Weights of a small transformer language model.
Size: 12 layers, 4 heads of 64, 16.2M parameters.
Architecture: some layers without attention, local attention windows, paired heads, shifted keys, exclusive self-attention, a smear gate.
Training: a variant of Adam for these matrices, 526M tokens, 7659 steps.
Each number is 200 + 20 x the weight over its row's rms, rounded and kept within 0 to 999. Layers, rows and columns count from 0. The size before them is the row's rms in percent of the matrix's.

# down: layer 4 MLP down (transposed), 1024x256, rms 0.0849, rows 574-626, columns 0-63
# up: layer 4 MLP up, 1024x256, rms 0.0889, rows 575-626, columns 0-63
down574,112,183,183,207,179,198,176,177,206,205,187,177,183,204,241,188,230,235,219,162,208,234,209,199,215,181,201,209,219,180,185,180,200,186,207,159,172,205,192,227,170,237,242,166,188,198,195,191,197,203,216,196,228,210,226,209,190,211,232,230,187,234,156,205,236
up575,095,193,146,229,185,183,199,275,211,209,202,209,201,200,203,213,201,179,235,178,202,195,146,187,204,209,222,173,225,204,226,172,235,201,210,178,195,194,180,206,187,193,208,191,182,204,215,182,203,200,195,215,173,204,227,219,226,198,198,212,210,200,209,191,180
down575,099,176,196,171,186,218,216,202,171,203,202,181,196,222,227,198,173,191,195,183,202,159,215,141,175,200,205,198,208,233,195,213,182,177,214,185,191,227,215,200,188,173,170,182,202,199,191,223,205,208,187,195,190,186,250,214,197,195,158,197,212,169,244,200,219
up576,107,195,209,230,197,204,186,216,221,211,195,197,221,193,230,224,204,178,202,175,234,187,186,197,195,227,233,171,199,207,186,240,221,223,202,170,237,215,180,229,209,200,184,198,172,191,220,176,186,219,178,197,197,199,199,209,206,215,200,182,194,207,247,171,194
down576,106,206,187,183,156,190,203,201,182,166,170,181,195,181,190,209,199,214,165,209,189,191,214,221,195,194,176,198,205,183,194,181,176,223,200,185,228,225,189,215,187,157,228,181,235,205,189,163,215,180,197,219,173,190,216,171,234,225,190,214,217,187,177,193,209
up577,093,202,183,220,220,185,212,241,233,197,234,203,213,193,203,215,184,194,219,223,192,202,211,189,210,224,230,209,222,189,197,201,186,213,179,188,178,234,256,180,193,247,185,213,214,207,189,177,183,181,179,142,154,216,209,217,199,213,165,203,246,201,200,228,218
down577,094,184,238,204,180,201,203,208,197,177,234,192,189,188,197,213,180,208,191,221,224,220,217,200,196,207,197,175,219,220,182,215,247,215,236,181,182,163,166,171,218,189,228,165,196,192,197,219,214,204,200,211,157,226,200,187,196,197,187,157,204,207,205,247,206
up578,108,209,171,226,183,210,210,177,224,222,207,218,196,163,189,218,230,212,230,200,179,207,203,217,180,218,193,214,213,197,180,195,223,156,240,199,214,205,184,189,163,208,204,206,166,142,176,189,205,210,232,162,224,223,212,198,266,191,206,209,214,162,222,189,207
down578,103,221,201,170,213,226,153,186,184,223,228,196,175,184,175,233,190,189,222,213,180,215,170,240,184,216,226,214,209,200,206,215,209,225,211,189,220,193,168,207,219,141,187,178,184,220,173,188,199,182,177,216,205,196,189,176,215,200,207,192,160,172,178,203,181
up579,114,181,193,170,198,193,181,202,204,219,203,194,220,210,176,194,177,208,221,219,244,228,172,226,215,175,202,236,186,192,171,204,252,197,222,175,182,173,140,184,176,214,154,200,200,207,177,168,201,225,190,203,197,206,214,213,213,178,209,211,180,155,234,190,225
down579,108,213,219,197,187,247,157,209,188,199,205,179,226,212,176,198,221,200,196,209,165,210,208,211,209,229,196,181,187,225,239,178,197,184,201,179,186,215,194,196,215,179,209,195,190,194,152,188,188,184,231,191,194,199,198,230,198,220,168,252,160,205,170,204,224
up580,109,182,217,210,197,220,209,224,181,225,170,240,186,188,189,208,220,194,226,171,228,230,191,243,216,218,216,218,218,209,164,190,212,188,224,162,176,192,188,189,183,210,170,203,178,217,173,185,191,190,177,188,202,196,218,173,193,198,189,169,200,198,196,196,219
down580,107,210,183,202,201,180,199,217,193,187,218,194,194,207,159,212,214,189,205,200,201,215,211,201,216,174,192,233,157,203,214,221,196,186,192,217,194,170,192,195,158,189,178,229,213,194,218,207,206,221,214,178,233,213,207,194,211,221,212,143,180,199,174,168,166
up581,098,209,183,193,209,158,201,210,194,211,233,196,203,232,181,254,202,194,200,189,191,198,184,237,185,229,206,189,215,201,172,197,184,196,210,175,226,185,188,172,226,216,207,226,185,193,174,225,193,218,210,197,208,203,211,204,214,204,187,162,163,199,160,217,191
down581,099,165,186,193,221,196,203,182,211,209,206,183,156,160,201,182,194,214,204,167,195,181,240,257,196,211,252,177,210,196,239,180,165,199,193,207,172,217,223,195,192,211,202,177,188,171,198,195,188,174,201,182,201,187,186,185,158,228,213,201,187,197,172,215,220
up582,092,176,193,205,243,158,205,252,191,182,207,222,184,159,212,204,202,200,163,227,209,208,162,214,187,226,216,193,243,160,188,208,204,207,175,231,206,194,173,193,197,191,226,220,192,200,198,189,179,184,221,175,180,221,177,215,209,190,185,221,177,222,235,192,208
down582,097,224,222,191,182,218,195,192,227,206,202,239,183,187,172,179,203,201,191,176,191,210,205,184,202,201,223,175,199,224,211,171,179,200,218,190,192,194,179,222,228,221,216,199,249,189,222,200,189,200,213,151,196,217,189,225,216,164,202,210,177,207,196,223,192
up583,105,197,203,198,192,216,190,240,211,179,216,210,209,170,175,194,202,212,204,190,207,192,180,205,201,180,202,172,211,195,153,184,233,206,191,190,195,211,210,197,225,202,205,227,211,194,220,208,204,194,209,172,160,232,199,206,185,188,184,209,193,179,176,194,217
down583,105,190,175,193,178,175,222,228,201,206,235,186,201,177,199,203,237,176,199,189,217,145,226,195,193,192,199,221,199,166,184,206,184,186,201,174,175,206,179,204,206,236,219,170,236,201,225,205,198,235,215,187,193,211,193,175,189,224,184,206,207,194,195,203,245
up584,102,214,197,197,212,181,215,182,185,174,185,201,222,178,222,224,183,204,189,226,193,201,241,183,171,175,261,212,192,210,168,225,207,187,202,190,209,191,184,206,181,207,189,195,186,193,199,181,215,192,216,213,195,237,207,200,222,181,202,199,214,201,227,208,211
down584,100,207,193,226,180,196,196,180,196,175,157,191,221,219,198,216,157,198,184,188,218,199,226,179,194,165,147,202,195,229,154,196,175,201,155,215,215,183,196,202,181,201,160,164,213,139,230,192,255,167,216,227,193,224,209,177,200,217,186,180,210,209,186,215,213
up585,104,211,204,187,194,209,189,181,206,215,202,225,199,214,202,249,204,196,178,187,177,196,151,207,209,153,206,211,215,197,208,177,200,179,180,194,193,187,207,217,235,188,187,195,247,179,185,203,189,223,235,185,176,217,199,192,188,192,169,199,221,177,198,179,192
down585,101,204,154,193,196,178,195,222,189,164,170,190,201,198,232,201,199,204,169,216,182,203,226,194,224,173,235,183,215,174,182,203,180,205,196,212,195,222,237,188,222,200,208,243,225,182,225,184,199,201,154,179,188,194,217,171,179,224,190,197,216,213,198,193,195
up586,100,203,192,213,183,195,225,194,188,202,195,168,222,188,199,230,213,208,192,184,202,193,191,201,205,205,191,230,221,192,190,211,203,195,213,168,155,201,214,195,220,225,186,193,230,195,187,181,180,192,197,159,178,217,240,208,205,200,180,209,222,195,202,165,231
down586,100,211,218,190,224,237,250,194,204,172,187,196,179,218,200,193,187,205,200,185,168,204,169,175,217,210,177,161,196,208,227,202,190,195,208,210,172,225,179,202,204,201,201,189,200,203,229,204,179,199,186,161,238,201,170,234,220,174,189,247,188,175,202,155,183
up587,104,198,213,204,196,180,189,238,229,166,187,200,209,220,212,230,203,201,167,189,219,192,225,211,181,210,209,217,210,191,204,198,223,163,209,201,199,227,231,218,208,251,208,228,217,201,209,240,172,196,222,187,211,201,189,167,221,170,202,214,201,191,193,198,219
down587,102,215,233,207,203,215,198,217,200,193,223,200,198,204,197,198,193,192,185,183,195,153,205,202,228,193,185,190,191,217,210,171,192,164,202,199,203,197,231,201,177,194,225,181,209,195,167,185,182,200,222,198,168,184,215,221,202,210,151,205,219,193,249,200,216
up588,106,230,178,206,187,172,215,189,202,174,188,156,195,164,161,217,198,200,203,195,202,214,174,251,226,201,246,143,197,179,212,193,217,200,193,207,197,215,171,195,200,176,166,202,220,226,203,188,220,201,235,178,185,198,217,210,208,226,200,225,233,186,220,204,210
down588,111,220,215,166,198,196,173,202,170,215,232,194,190,180,192,253,209,203,188,209,208,173,207,209,155,215,200,187,192,230,200,204,211,183,192,238,196,221,235,169,183,200,171,197,211,218,204,195,199,173,218,210,140,187,198,198,165,208,218,212,199,169,194,214,223
up589,093,199,207,192,193,231,184,206,224,208,188,210,197,217,191,176,228,178,243,171,212,194,179,232,218,210,193,205,211,217,193,188,218,178,198,216,177,227,225,198,203,199,182,166,224,205,202,226,226,188,196,183,173,235,189,202,228,207,203,173,256,180,196,160,207
down589,096,186,181,208,213,193,221,179,154,176,186,212,230,216,224,200,187,178,178,238,169,175,227,190,181,190,177,206,176,228,229,207,178,185,220,187,170,212,212,214,210,182,190,212,220,182,212,199,177,213,208,168,206,187,170,152,197,178,194,200,198,174,198,244,159
up590,101,222,208,198,225,208,193,177,177,193,232,199,199,212,204,213,237,211,172,190,204,192,181,227,233,206,239,204,205,168,193,216,215,209,159,185,211,143,189,192,206,196,185,185,200,188,246,185,185,205,167,211,209,197,155,191,208,209,182,188,203,222,207,226,182
down590,104,224,192,212,194,179,183,199,179,208,231,197,198,184,208,201,197,202,207,203,218,220,167,188,175,192,239,213,157,190,214,194,224,223,183,223,206,205,197,209,181,212,173,193,247,204,175,190,216,210,182,183,192,205,189,161,197,186,183,225,205,210,194,181,194
up591,110,244,228,220,192,202,164,228,185,198,229,230,218,195,220,238,185,158,185,203,226,202,180,223,212,204,198,203,202,178,178,200,221,196,180,203,202,193,165,216,168,210,186,209,186,203,230,208,212,184,206,187,177,224,212,200,195,165,196,179,197,214,206,174,205
down591,108,206,213,240,205,181,206,252,203,193,198,200,194,193,173,209,214,229,217,185,254,195,225,198,210,223,244,169,222,196,253,199,248,177,200,192,180,145,168,173,205,185,184,218,219,209,190,231,178,236,186,210,183,182,188,193,214,229,214,196,198,219,194,180,162
up592,113,191,219,182,230,165,206,193,179,203,192,219,185,157,200,205,231,189,195,230,181,205,217,194,202,214,231,184,187,196,224,176,191,199,175,210,202,199,192,175,174,214,199,178,203,171,192,191,214,193,208,201,200,207,193,196,214,189,197,204,181,210,220,164,229
down592,111,200,170,198,189,212,188,208,214,188,201,195,215,200,208,241,197,233,191,235,232,221,182,231,205,188,213,215,222,183,163,198,155,230,200,195,202,201,190,227,188,188,215,213,237,210,187,193,186,195,231,209,204,210,183,168,187,215,199,226,200,174,237,156,197
up593,108,201,224,194,199,174,173,218,232,177,197,199,201,236,164,217,215,223,215,187,227,213,197,182,201,184,168,162,202,207,183,179,212,215,196,186,161,229,206,189,173,186,223,194,164,206,190,159,195,197,201,180,193,216,165,196,189,198,170,199,196,163,189,188,187
down593,107,178,205,191,212,212,217,195,178,183,213,177,219,210,214,181,203,199,196,221,225,189,210,229,207,180,245,196,201,238,196,181,191,205,222,189,207,180,233,165,192,189,184,187,201,235,178,176,195,207,249,218,172,189,205,225,197,217,174,197,196,191,191,204,201
up594,105,181,203,180,215,207,218,220,189,237,193,209,253,237,191,198,169,198,212,209,198,207,186,204,199,216,207,225,191,188,186,180,208,197,218,192,182,212,224,222,198,210,178,185,202,181,231,186,174,217,180,193,160,174,194,202,210,200,187,209,234,167,210,152,160
down594,101,192,209,179,205,233,199,206,219,215,203,185,203,195,186,170,205,197,206,169,208,204,175,172,217,206,182,169,221,208,225,217,169,183,198,185,191,191,197,170,187,214,171,220,203,186,198,210,212,211,191,193,184,230,163,266,193,186,192,191,152,176,219,213,204
up595,112,192,189,176,198,211,189,200,188,188,226,218,211,196,199,182,177,219,187,235,213,193,176,207,194,186,186,212,232,196,183,242,205,195,194,220,207,192,187,221,214,214,199,186,188,210,183,166,193,221,189,215,190,191,180,205,226,202,179,220,222,185,216,186,194
down595,113,217,232,192,203,177,220,223,169,204,194,191,216,193,237,206,147,182,233,185,169,196,205,201,206,183,221,207,195,230,250,221,190,219,187,208,223,208,211,186,191,221,192,229,214,216,193,192,201,220,210,228,199,199,196,200,208,171,197,211,198,169,198,232,190
up596,098,208,226,218,187,225,196,218,223,186,214,189,192,193,168,211,215,244,205,240,223,224,214,217,207,196,206,193,214,214,204,182,207,181,245,194,220,203,218,195,190,205,215,225,191,182,173,203,210,200,174,164,150,181,242,201,239,220,204,214,227,184,166,173,188
down596,097,209,199,184,186,187,164,194,223,196,228,178,226,200,239,200,205,182,225,197,183,223,187,211,183,192,239,210,208,224,212,234,182,201,213,199,227,180,197,183,169,209,248,205,236,194,206,205,177,211,206,175,202,180,177,186,202,180,197,218,200,201,220,229,229
up597,097,163,190,181,158,200,174,185,205,180,242,200,171,191,191,197,248,209,213,224,208,199,210,195,206,196,201,188,198,190,207,200,213,188,164,192,181,208,190,209,209,182,210,223,230,210,186,179,197,190,182,209,214,203,224,187,193,196,202,207,205,224,213,209,200
down597,101,226,198,181,220,217,200,216,176,202,197,196,214,177,154,235,178,188,213,187,229,242,190,220,196,202,223,183,213,207,223,220,168,223,207,241,193,202,186,182,200,202,207,223,189,198,216,237,206,161,209,182,226,197,197,187,200,200,189,159,196,199,191,239,193
up598,099,224,204,196,190,188,161,201,190,211,217,224,237,220,228,222,194,213,186,185,167,200,163,205,202,215,212,188,234,209,195,199,193,188,200,182,226,207,190,212,201,229,173,220,174,211,206,174,187,151,203,191,199,160,188,201,208,190,199,212,172,202,217,165,169
down598,101,197,244,200,195,179,242,203,186,208,200,213,213,236,195,185,176,190,193,181,207,194,214,194,212,213,174,178,187,201,183,200,191,181,166,189,183,190,202,178,215,150,186,175,195,206,173,192,228,186,226,200,251,209,183,175,201,197,189,213,212,190,173,205,192
up599,080,204,144,211,241,191,194,211,239,198,182,224,228,195,222,237,199,173,221,212,222,200,167,176,198,214,203,223,235,207,217,201,212,189,193,210,184,188,198,182,229,231,200,182,210,217,168,216,185,136,211,203,211,206,190,206,191,192,189,198,205,202,181,204,228
down599,088,199,222,219,159,216,223,199,226,220,176,195,182,190,227,198,169,204,239,204,197,191,180,225,173,194,242,237,184,214,222,144,202,178,199,208,223,202,192,188,211,189,188,194,244,178,212,199,200,222,184,206,212,211,196,223,204,213,153,170,224,226,195,176,236
up600,102,214,197,214,229,200,196,216,196,179,228,175,201,194,214,198,193,202,174,244,245,217,202,234,213,241,204,192,198,184,179,206,211,198,202,181,208,178,193,221,180,205,208,198,202,187,214,192,198,217,210,196,209,206,252,172,196,183,172,202,196,184,202,196,200
down600,101,162,186,199,180,164,214,202,199,189,199,207,211,196,199,218,219,186,222,174,169,199,221,230,181,204,201,182,203,215,183,213,203,181,221,194,206,190,211,193,212,194,190,217,156,198,180,239,153,209,187,201,200,231,180,171,217,183,214,208,201,201,213,175,213
up601,091,195,226,226,221,191,194,197,188,207,160,182,179,197,222,199,192,224,214,244,194,200,221,196,201,210,193,219,195,216,187,160,180,197,188,197,210,188,188,200,201,202,193,212,149,221,170,205,191,218,198,191,149,249,217,205,198,198,196,198,219,195,219,221,191
down601,092,185,196,145,242,193,176,190,187,210,218,193,231,161,215,202,186,181,213,210,193,213,172,200,187,187,200,218,243,179,209,241,210,210,235,216,214,204,225,187,190,186,226,187,223,194,211,166,194,192,213,175,245,191,154,223,179,226,233,227,202,202,209,213,245
up602,098,187,214,195,193,227,186,173,218,196,209,216,215,192,186,198,159,194,221,212,190,189,220,231,201,203,205,207,215,172,171,169,222,194,190,218,215,235,178,172,194,166,179,206,210,158,217,196,167,230,168,199,181,207,188,204,203,214,178,215,216,206,223,182,216
down602,100,187,207,236,225,196,201,172,166,184,178,199,205,194,219,196,186,196,212,181,207,171,215,243,191,231,204,202,180,180,170,234,198,202,254,220,200,196,199,192,204,200,182,172,207,207,237,231,217,222,178,214,187,193,203,214,256,199,191,189,160,225,219,201,206
up603,094,223,173,227,207,210,167,196,219,228,185,207,194,186,239,252,169,195,214,210,174,207,185,167,193,171,234,199,180,158,181,202,228,183,201,227,233,195,183,182,171,211,187,211,190,209,203,182,214,181,224,197,204,222,185,207,227,190,225,172,223,209,177,213,227
down603,091,224,201,209,191,187,205,201,214,216,196,225,220,192,198,230,176,196,177,242,165,170,225,205,204,214,201,191,198,208,218,207,189,173,227,216,157,224,215,184,203,191,204,196,233,218,196,182,179,200,183,177,185,218,188,202,186,200,247,222,174,181,191,195,169
up604,089,212,202,173,206,194,237,175,224,188,135,243,200,222,213,209,221,194,185,214,195,178,234,206,214,201,248,233,230,195,223,209,221,209,192,196,197,177,187,188,184,210,214,165,181,211,178,196,189,205,176,204,228,221,215,209,213,226,174,205,247,233,212,207,209
down604,089,195,195,204,192,214,203,189,184,199,206,183,213,172,209,186,168,172,209,203,191,167,180,196,176,184,223,224,192,210,210,196,183,218,190,216,207,215,197,216,241,236,175,258,219,172,203,215,203,215,192,213,197,217,180,213,234,194,174,217,220,191,242,190,236
up605,101,175,202,229,181,220,201,211,201,210,173,203,261,226,156,232,187,193,194,179,189,219,173,197,204,199,238,213,211,207,189,223,188,201,182,208,189,228,216,189,190,221,180,212,235,206,166,183,210,186,198,163,197,185,216,221,187,194,160,176,247,199,198,203,196
down605,098,202,216,176,194,213,186,225,197,240,212,190,175,207,236,143,195,206,171,169,202,166,182,190,200,190,199,220,203,214,206,195,166,174,186,234,216,215,197,216,214,242,218,188,188,208,178,193,189,204,220,190,220,187,195,192,185,181,199,206,186,190,226,225,206
up606,102,186,194,212,200,215,207,179,210,179,171,197,183,200,166,219,202,192,193,215,229,201,200,199,166,178,221,184,198,136,203,176,214,212,194,189,207,200,178,212,198,196,203,234,209,173,191,192,237,189,238,200,218,174,207,196,185,162,197,208,213,199,200,226,236
down606,102,210,235,240,188,221,143,197,187,160,174,207,199,195,217,168,185,233,178,198,208,201,224,208,207,208,218,158,198,247,218,206,217,213,152,205,212,205,190,197,193,182,183,203,197,190,165,200,181,237,191,202,222,196,225,222,202,184,186,211,194,229,200,196,200
up607,093,197,230,190,195,199,202,239,222,216,186,198,204,194,165,211,189,168,186,201,200,217,173,225,221,157,239,166,212,197,218,195,218,188,185,209,219,184,186,200,210,210,184,181,234,221,182,213,191,201,210,202,169,218,184,209,216,228,213,181,189,211,232,177,206
down607,095,214,199,219,226,221,226,200,186,174,220,175,219,205,236,202,171,227,209,178,187,222,224,269,199,214,191,171,183,174,186,201,196,207,201,189,201,218,202,195,205,195,208,222,214,198,183,222,194,185,192,204,241,188,217,193,173,198,198,208,186,194,211,216,185
up608,108,168,143,222,202,181,203,233,205,230,187,175,212,203,213,227,185,214,212,219,229,186,206,224,188,198,198,180,204,173,201,183,233,200,181,184,179,189,195,240,160,184,165,194,206,180,191,210,192,240,217,221,197,192,206,183,210,182,190,246,202,178,197,213,183
down608,107,193,180,176,211,252,216,197,177,199,196,203,212,244,175,197,176,186,194,193,142,184,187,210,225,231,188,203,192,213,222,208,201,208,212,192,195,192,196,204,193,215,208,184,200,227,213,167,202,179,201,171,209,194,215,201,216,206,253,184,205,187,215,207,195
up609,104,202,244,193,201,174,210,224,185,200,186,201,201,196,174,218,208,212,216,185,210,192,177,223,189,214,218,236,214,198,179,195,235,192,179,226,203,202,229,205,227,190,202,196,179,187,232,198,210,190,173,214,192,209,208,214,223,194,190,190,231,201,251,167,200
down609,103,218,185,193,213,207,199,230,220,187,160,190,236,200,188,199,195,170,219,204,226,142,192,218,190,178,212,169,219,223,189,231,204,158,215,207,204,176,217,230,224,206,194,176,209,198,183,190,215,188,205,187,201,213,205,190,199,216,164,213,207,204,220,200,191
up610,106,193,218,211,185,173,215,198,225,234,207,198,208,195,181,187,225,188,192,168,170,222,213,199,213,228,216,226,217,199,212,177,226,192,188,209,223,165,210,255,234,236,222,202,179,168,174,201,142,187,194,189,166,192,208,184,180,183,185,177,193,176,207,187,208
down610,105,195,203,184,177,181,201,152,235,178,195,170,185,195,199,183,178,182,224,165,175,203,197,177,188,179,202,229,209,196,176,169,220,206,202,181,226,184,183,212,226,168,204,191,213,207,207,190,197,195,218,202,201,185,175,228,195,206,201,191,242,239,198,232,202
up611,101,170,197,191,216,240,244,205,227,191,193,209,195,234,218,199,213,202,209,220,249,206,199,175,231,189,203,221,206,184,207,174,207,204,185,192,169,190,213,189,195,209,212,152,158,234,200,254,217,194,227,194,212,242,199,217,244,178,183,241,193,183,203,168,205
down611,102,182,198,195,160,220,209,199,198,173,190,183,207,177,199,164,208,226,161,195,203,157,211,186,189,195,238,183,222,214,184,212,190,207,190,192,189,210,181,175,157,177,197,199,213,190,203,230,217,196,190,184,211,232,186,221,169,223,189,210,230,209,170,214,200
up612,108,210,184,231,212,194,169,247,229,186,181,234,234,195,162,206,202,202,191,250,193,216,207,233,196,200,179,216,228,156,183,189,191,159,193,198,176,172,251,205,197,190,236,219,195,208,247,186,167,212,165,197,179,216,219,207,217,183,188,186,210,194,245,178,166
down612,106,188,214,173,154,168,179,176,207,202,178,207,202,189,177,214,210,190,233,209,195,198,214,153,213,137,207,182,220,200,186,200,185,190,215,223,172,140,164,174,230,199,188,168,181,202,219,208,175,215,208,212,184,223,204,202,201,184,190,176,211,194,222,221,185
up613,095,227,205,226,212,185,160,169,193,182,219,191,205,232,211,229,196,163,233,209,195,219,215,219,173,165,219,190,203,202,217,218,196,170,233,178,223,209,189,195,206,191,171,181,220,183,173,177,188,184,185,190,199,226,239,178,198,197,169,227,181,165,206,187,197
down613,098,191,208,202,188,176,206,194,191,217,184,226,207,207,208,181,234,214,179,181,186,197,244,216,206,162,207,213,209,202,192,215,201,217,172,217,161,200,183,227,176,229,204,201,214,223,190,188,173,186,184,192,206,237,193,213,212,161,190,182,206,217,193,187,212
up614,097,215,198,230,224,214,195,175,214,209,173,205,202,214,197,185,189,227,196,204,195,206,221,225,213,202,209,194,210,193,152,166,193,215,220,204,171,184,179,181,220,209,156,197,243,188,202,207,204,189,149,190,201,205,221,206,223,221,164,194,202,172,198,198,202
down614,097,197,144,215,250,185,228,221,169,201,190,188,219,207,216,195,225,207,217,248,210,206,171,223,231,185,233,207,175,208,211,211,185,197,206,214,185,183,192,208,181,213,198,194,198,213,183,215,139,198,201,180,219,207,164,166,201,206,204,248,198,182,212,195,198
up615,096,205,214,226,201,209,173,181,169,233,189,208,241,193,216,220,192,253,191,195,210,196,208,185,160,196,227,217,215,192,162,204,224,137,199,164,199,178,189,155,178,222,185,230,193,213,171,202,185,202,226,156,203,189,203,190,212,177,194,208,207,189,201,224,211
down615,097,221,201,208,190,215,159,192,202,207,182,196,213,216,234,193,212,216,164,174,166,182,196,202,213,187,182,232,191,203,180,209,205,191,170,205,195,186,196,193,163,189,214,198,240,170,207,203,216,186,227,205,216,188,227,178,174,215,186,227,203,197,203,194,220
up616,097,192,213,242,190,182,214,204,193,223,173,200,230,160,196,194,186,205,196,206,188,234,224,192,204,180,187,177,189,214,192,200,185,209,220,209,184,204,202,217,158,214,197,212,201,177,192,195,193,197,219,145,185,209,246,219,202,217,200,200,197,168,232,181,202
down616,096,213,171,208,218,197,233,201,202,169,175,197,170,235,187,199,190,207,195,196,226,186,199,180,194,190,180,231,200,194,217,219,163,195,199,195,205,212,228,182,167,219,141,190,193,202,221,205,251,189,198,153,230,183,199,176,183,194,203,211,217,198,172,202,176
up617,095,207,197,212,205,196,198,195,203,169,188,205,200,178,164,255,229,152,211,215,205,231,162,215,213,198,210,206,224,225,224,197,223,178,231,208,198,190,220,204,198,201,209,151,152,220,218,212,223,204,199,216,213,200,192,237,228,214,188,178,192,177,204,155,189
down617,098,206,255,223,159,204,168,182,196,189,242,190,186,229,235,212,205,207,203,236,175,210,208,168,145,189,197,192,211,198,203,205,195,189,202,185,196,183,197,201,218,218,194,188,187,206,195,196,242,209,186,168,187,206,182,223,195,191,192,177,245,212,158,204,211
up618,094,212,219,210,199,227,172,218,201,196,174,209,262,198,225,235,195,224,216,211,221,204,158,184,217,219,225,220,207,190,143,217,196,213,219,209,207,217,162,195,208,196,217,174,174,188,189,162,232,174,193,166,218,209,182,217,232,203,187,184,190,167,233,162,169
down618,094,212,202,200,206,197,165,202,195,197,190,207,186,223,180,204,198,229,202,209,188,165,229,151,218,190,196,212,221,177,188,176,154,205,197,195,181,219,205,190,195,210,167,185,192,191,199,202,197,220,209,190,233,185,180,195,202,217,204,207,216,176,222,227,217
up619,114,236,160,241,198,195,229,180,187,186,178,225,209,247,213,230,203,182,187,208,184,204,197,203,167,184,214,184,197,215,185,187,225,204,214,209,198,189,196,205,193,218,202,210,215,160,198,231,205,210,171,181,227,199,187,219,186,208,166,200,221,193,215,206,203
down619,109,222,197,214,185,188,229,215,217,211,235,193,221,173,194,211,206,163,191,205,226,178,175,202,188,206,223,169,215,192,207,229,154,200,173,176,235,208,183,217,231,198,169,196,178,195,225,218,182,220,217,203,175,208,189,213,191,244,195,202,187,187,243,186,218
up620,109,180,183,206,177,165,187,183,213,222,165,247,233,197,196,221,220,224,183,169,228,208,199,214,193,229,227,209,223,202,212,205,234,190,194,166,187,191,234,199,217,206,165,187,212,210,196,203,196,218,170,218,209,194,180,216,208,191,215,213,226,173,218,211,213
down620,109,232,198,187,198,193,231,246,195,190,180,194,194,192,173,231,195,206,186,194,168,183,195,170,206,196,146,215,171,199,199,211,169,206,196,179,157,222,185,180,234,207,190,190,222,197,196,212,161,211,189,223,207,227,210,218,232,205,216,195,203,215,185,190,185
up621,113,201,197,225,212,201,209,223,224,203,196,206,198,168,162,212,208,186,179,205,232,211,178,221,205,209,223,192,217,176,227,203,230,203,189,229,195,221,180,217,181,220,198,208,203,219,206,199,208,174,187,184,201,185,195,188,224,206,167,215,238,202,186,179,219
down621,110,183,230,224,229,183,192,222,222,195,217,199,179,205,213,209,171,213,170,216,179,196,215,201,202,207,207,202,185,199,229,214,182,198,187,185,182,191,169,183,203,192,205,228,187,177,191,244,224,187,181,230,191,186,204,226,181,193,205,178,185,198,198,162,220
up622,110,218,228,189,188,221,187,259,189,224,213,204,217,191,200,230,188,238,228,172,211,217,181,205,184,187,220,175,225,180,228,205,224,224,177,170,217,219,175,201,195,197,188,208,184,222,201,199,198,179,182,181,148,211,223,172,196,200,182,219,172,177,209,213,202
down622,109,218,210,214,198,215,158,161,198,216,233,199,175,214,192,234,179,181,190,185,211,227,178,209,206,210,206,224,226,225,192,206,172,166,172,180,176,184,215,176,182,192,206,155,177,197,183,189,207,218,196,216,206,185,192,228,194,229,221,221,215,186,216,186,193
up623,109,214,176,200,209,202,173,208,209,159,229,167,259,245,184,197,206,229,185,202,189,228,195,207,212,231,219,205,209,225,202,198,207,196,221,205,223,196,178,180,225,222,191,216,207,176,208,195,226,186,215,197,208,207,225,230,194,193,199,231,213,171,191,202,220
down623,108,199,183,203,203,175,173,175,219,212,239,210,166,203,205,201,185,180,220,185,204,183,206,204,179,200,229,204,184,232,200,208,207,181,228,207,173,209,229,210,192,193,238,235,169,195,208,200,218,211,180,191,216,178,245,223,200,178,234,211,191,204,205,207,208
up624,091,203,188,187,222,206,183,182,198,202,206,190,216,193,183,224,194,208,206,209,220,214,230,243,205,205,238,178,223,174,154,169,191,183,202,209,186,183,211,205,206,220,181,192,179,208,187,190,193,210,151,184,183,211,195,244,214,220,172,208,197,195,212,192,189
down624,093,184,194,213,185,160,193,207,221,203,212,191,226,193,176,161,197,214,172,193,188,204,167,190,202,188,192,209,191,196,228,197,226,178,200,218,195,228,232,193,212,176,176,185,216,167,176,206,135,198,230,220,195,222,205,198,191,211,196,180,205,212,210,195,203
up625,099,206,196,199,187,219,197,209,183,222,174,198,215,203,181,204,204,234,193,211,192,228,174,200,192,170,193,187,198,177,216,206,200,189,160,167,205,196,204,203,185,195,167,203,196,177,216,218,191,166,228,184,152,171,237,212,197,176,196,185,202,188,194,192,233
down625,102,198,195,177,220,191,225,210,172,198,187,193,193,184,227,159,170,184,163,224,225,193,196,194,193,218,197,181,195,183,200,216,193,225,210,195,186,177,214,186,213,169,214,231,182,206,206,195,200,213,173,228,207,193,164,186,187,193,215,170,226,215,186,172,219
up626,094,210,180,249,202,205,175,195,196,162,196,237,208,214,194,198,206,223,213,211,193,180,148,181,235,180,202,204,230,196,193,196,211,188,186,173,207,214,214,173,194,181,187,213,194,214,241,169,165,226,190,165,186,200,203,185,207,201,180,181,209,205,224,175,190
down626,094,194,200,192,193,173,176,217,196,188,192,215,196,207,202,209,182,194,208,221,205,209,169,189,173,189,212,217,194,211,199,177,203,205,244,167,207,214,227,203,198,199,162,229,158,187,177,183,217,188,212,191,198,238,206,180,191,185,201,216,219,194,195,213,200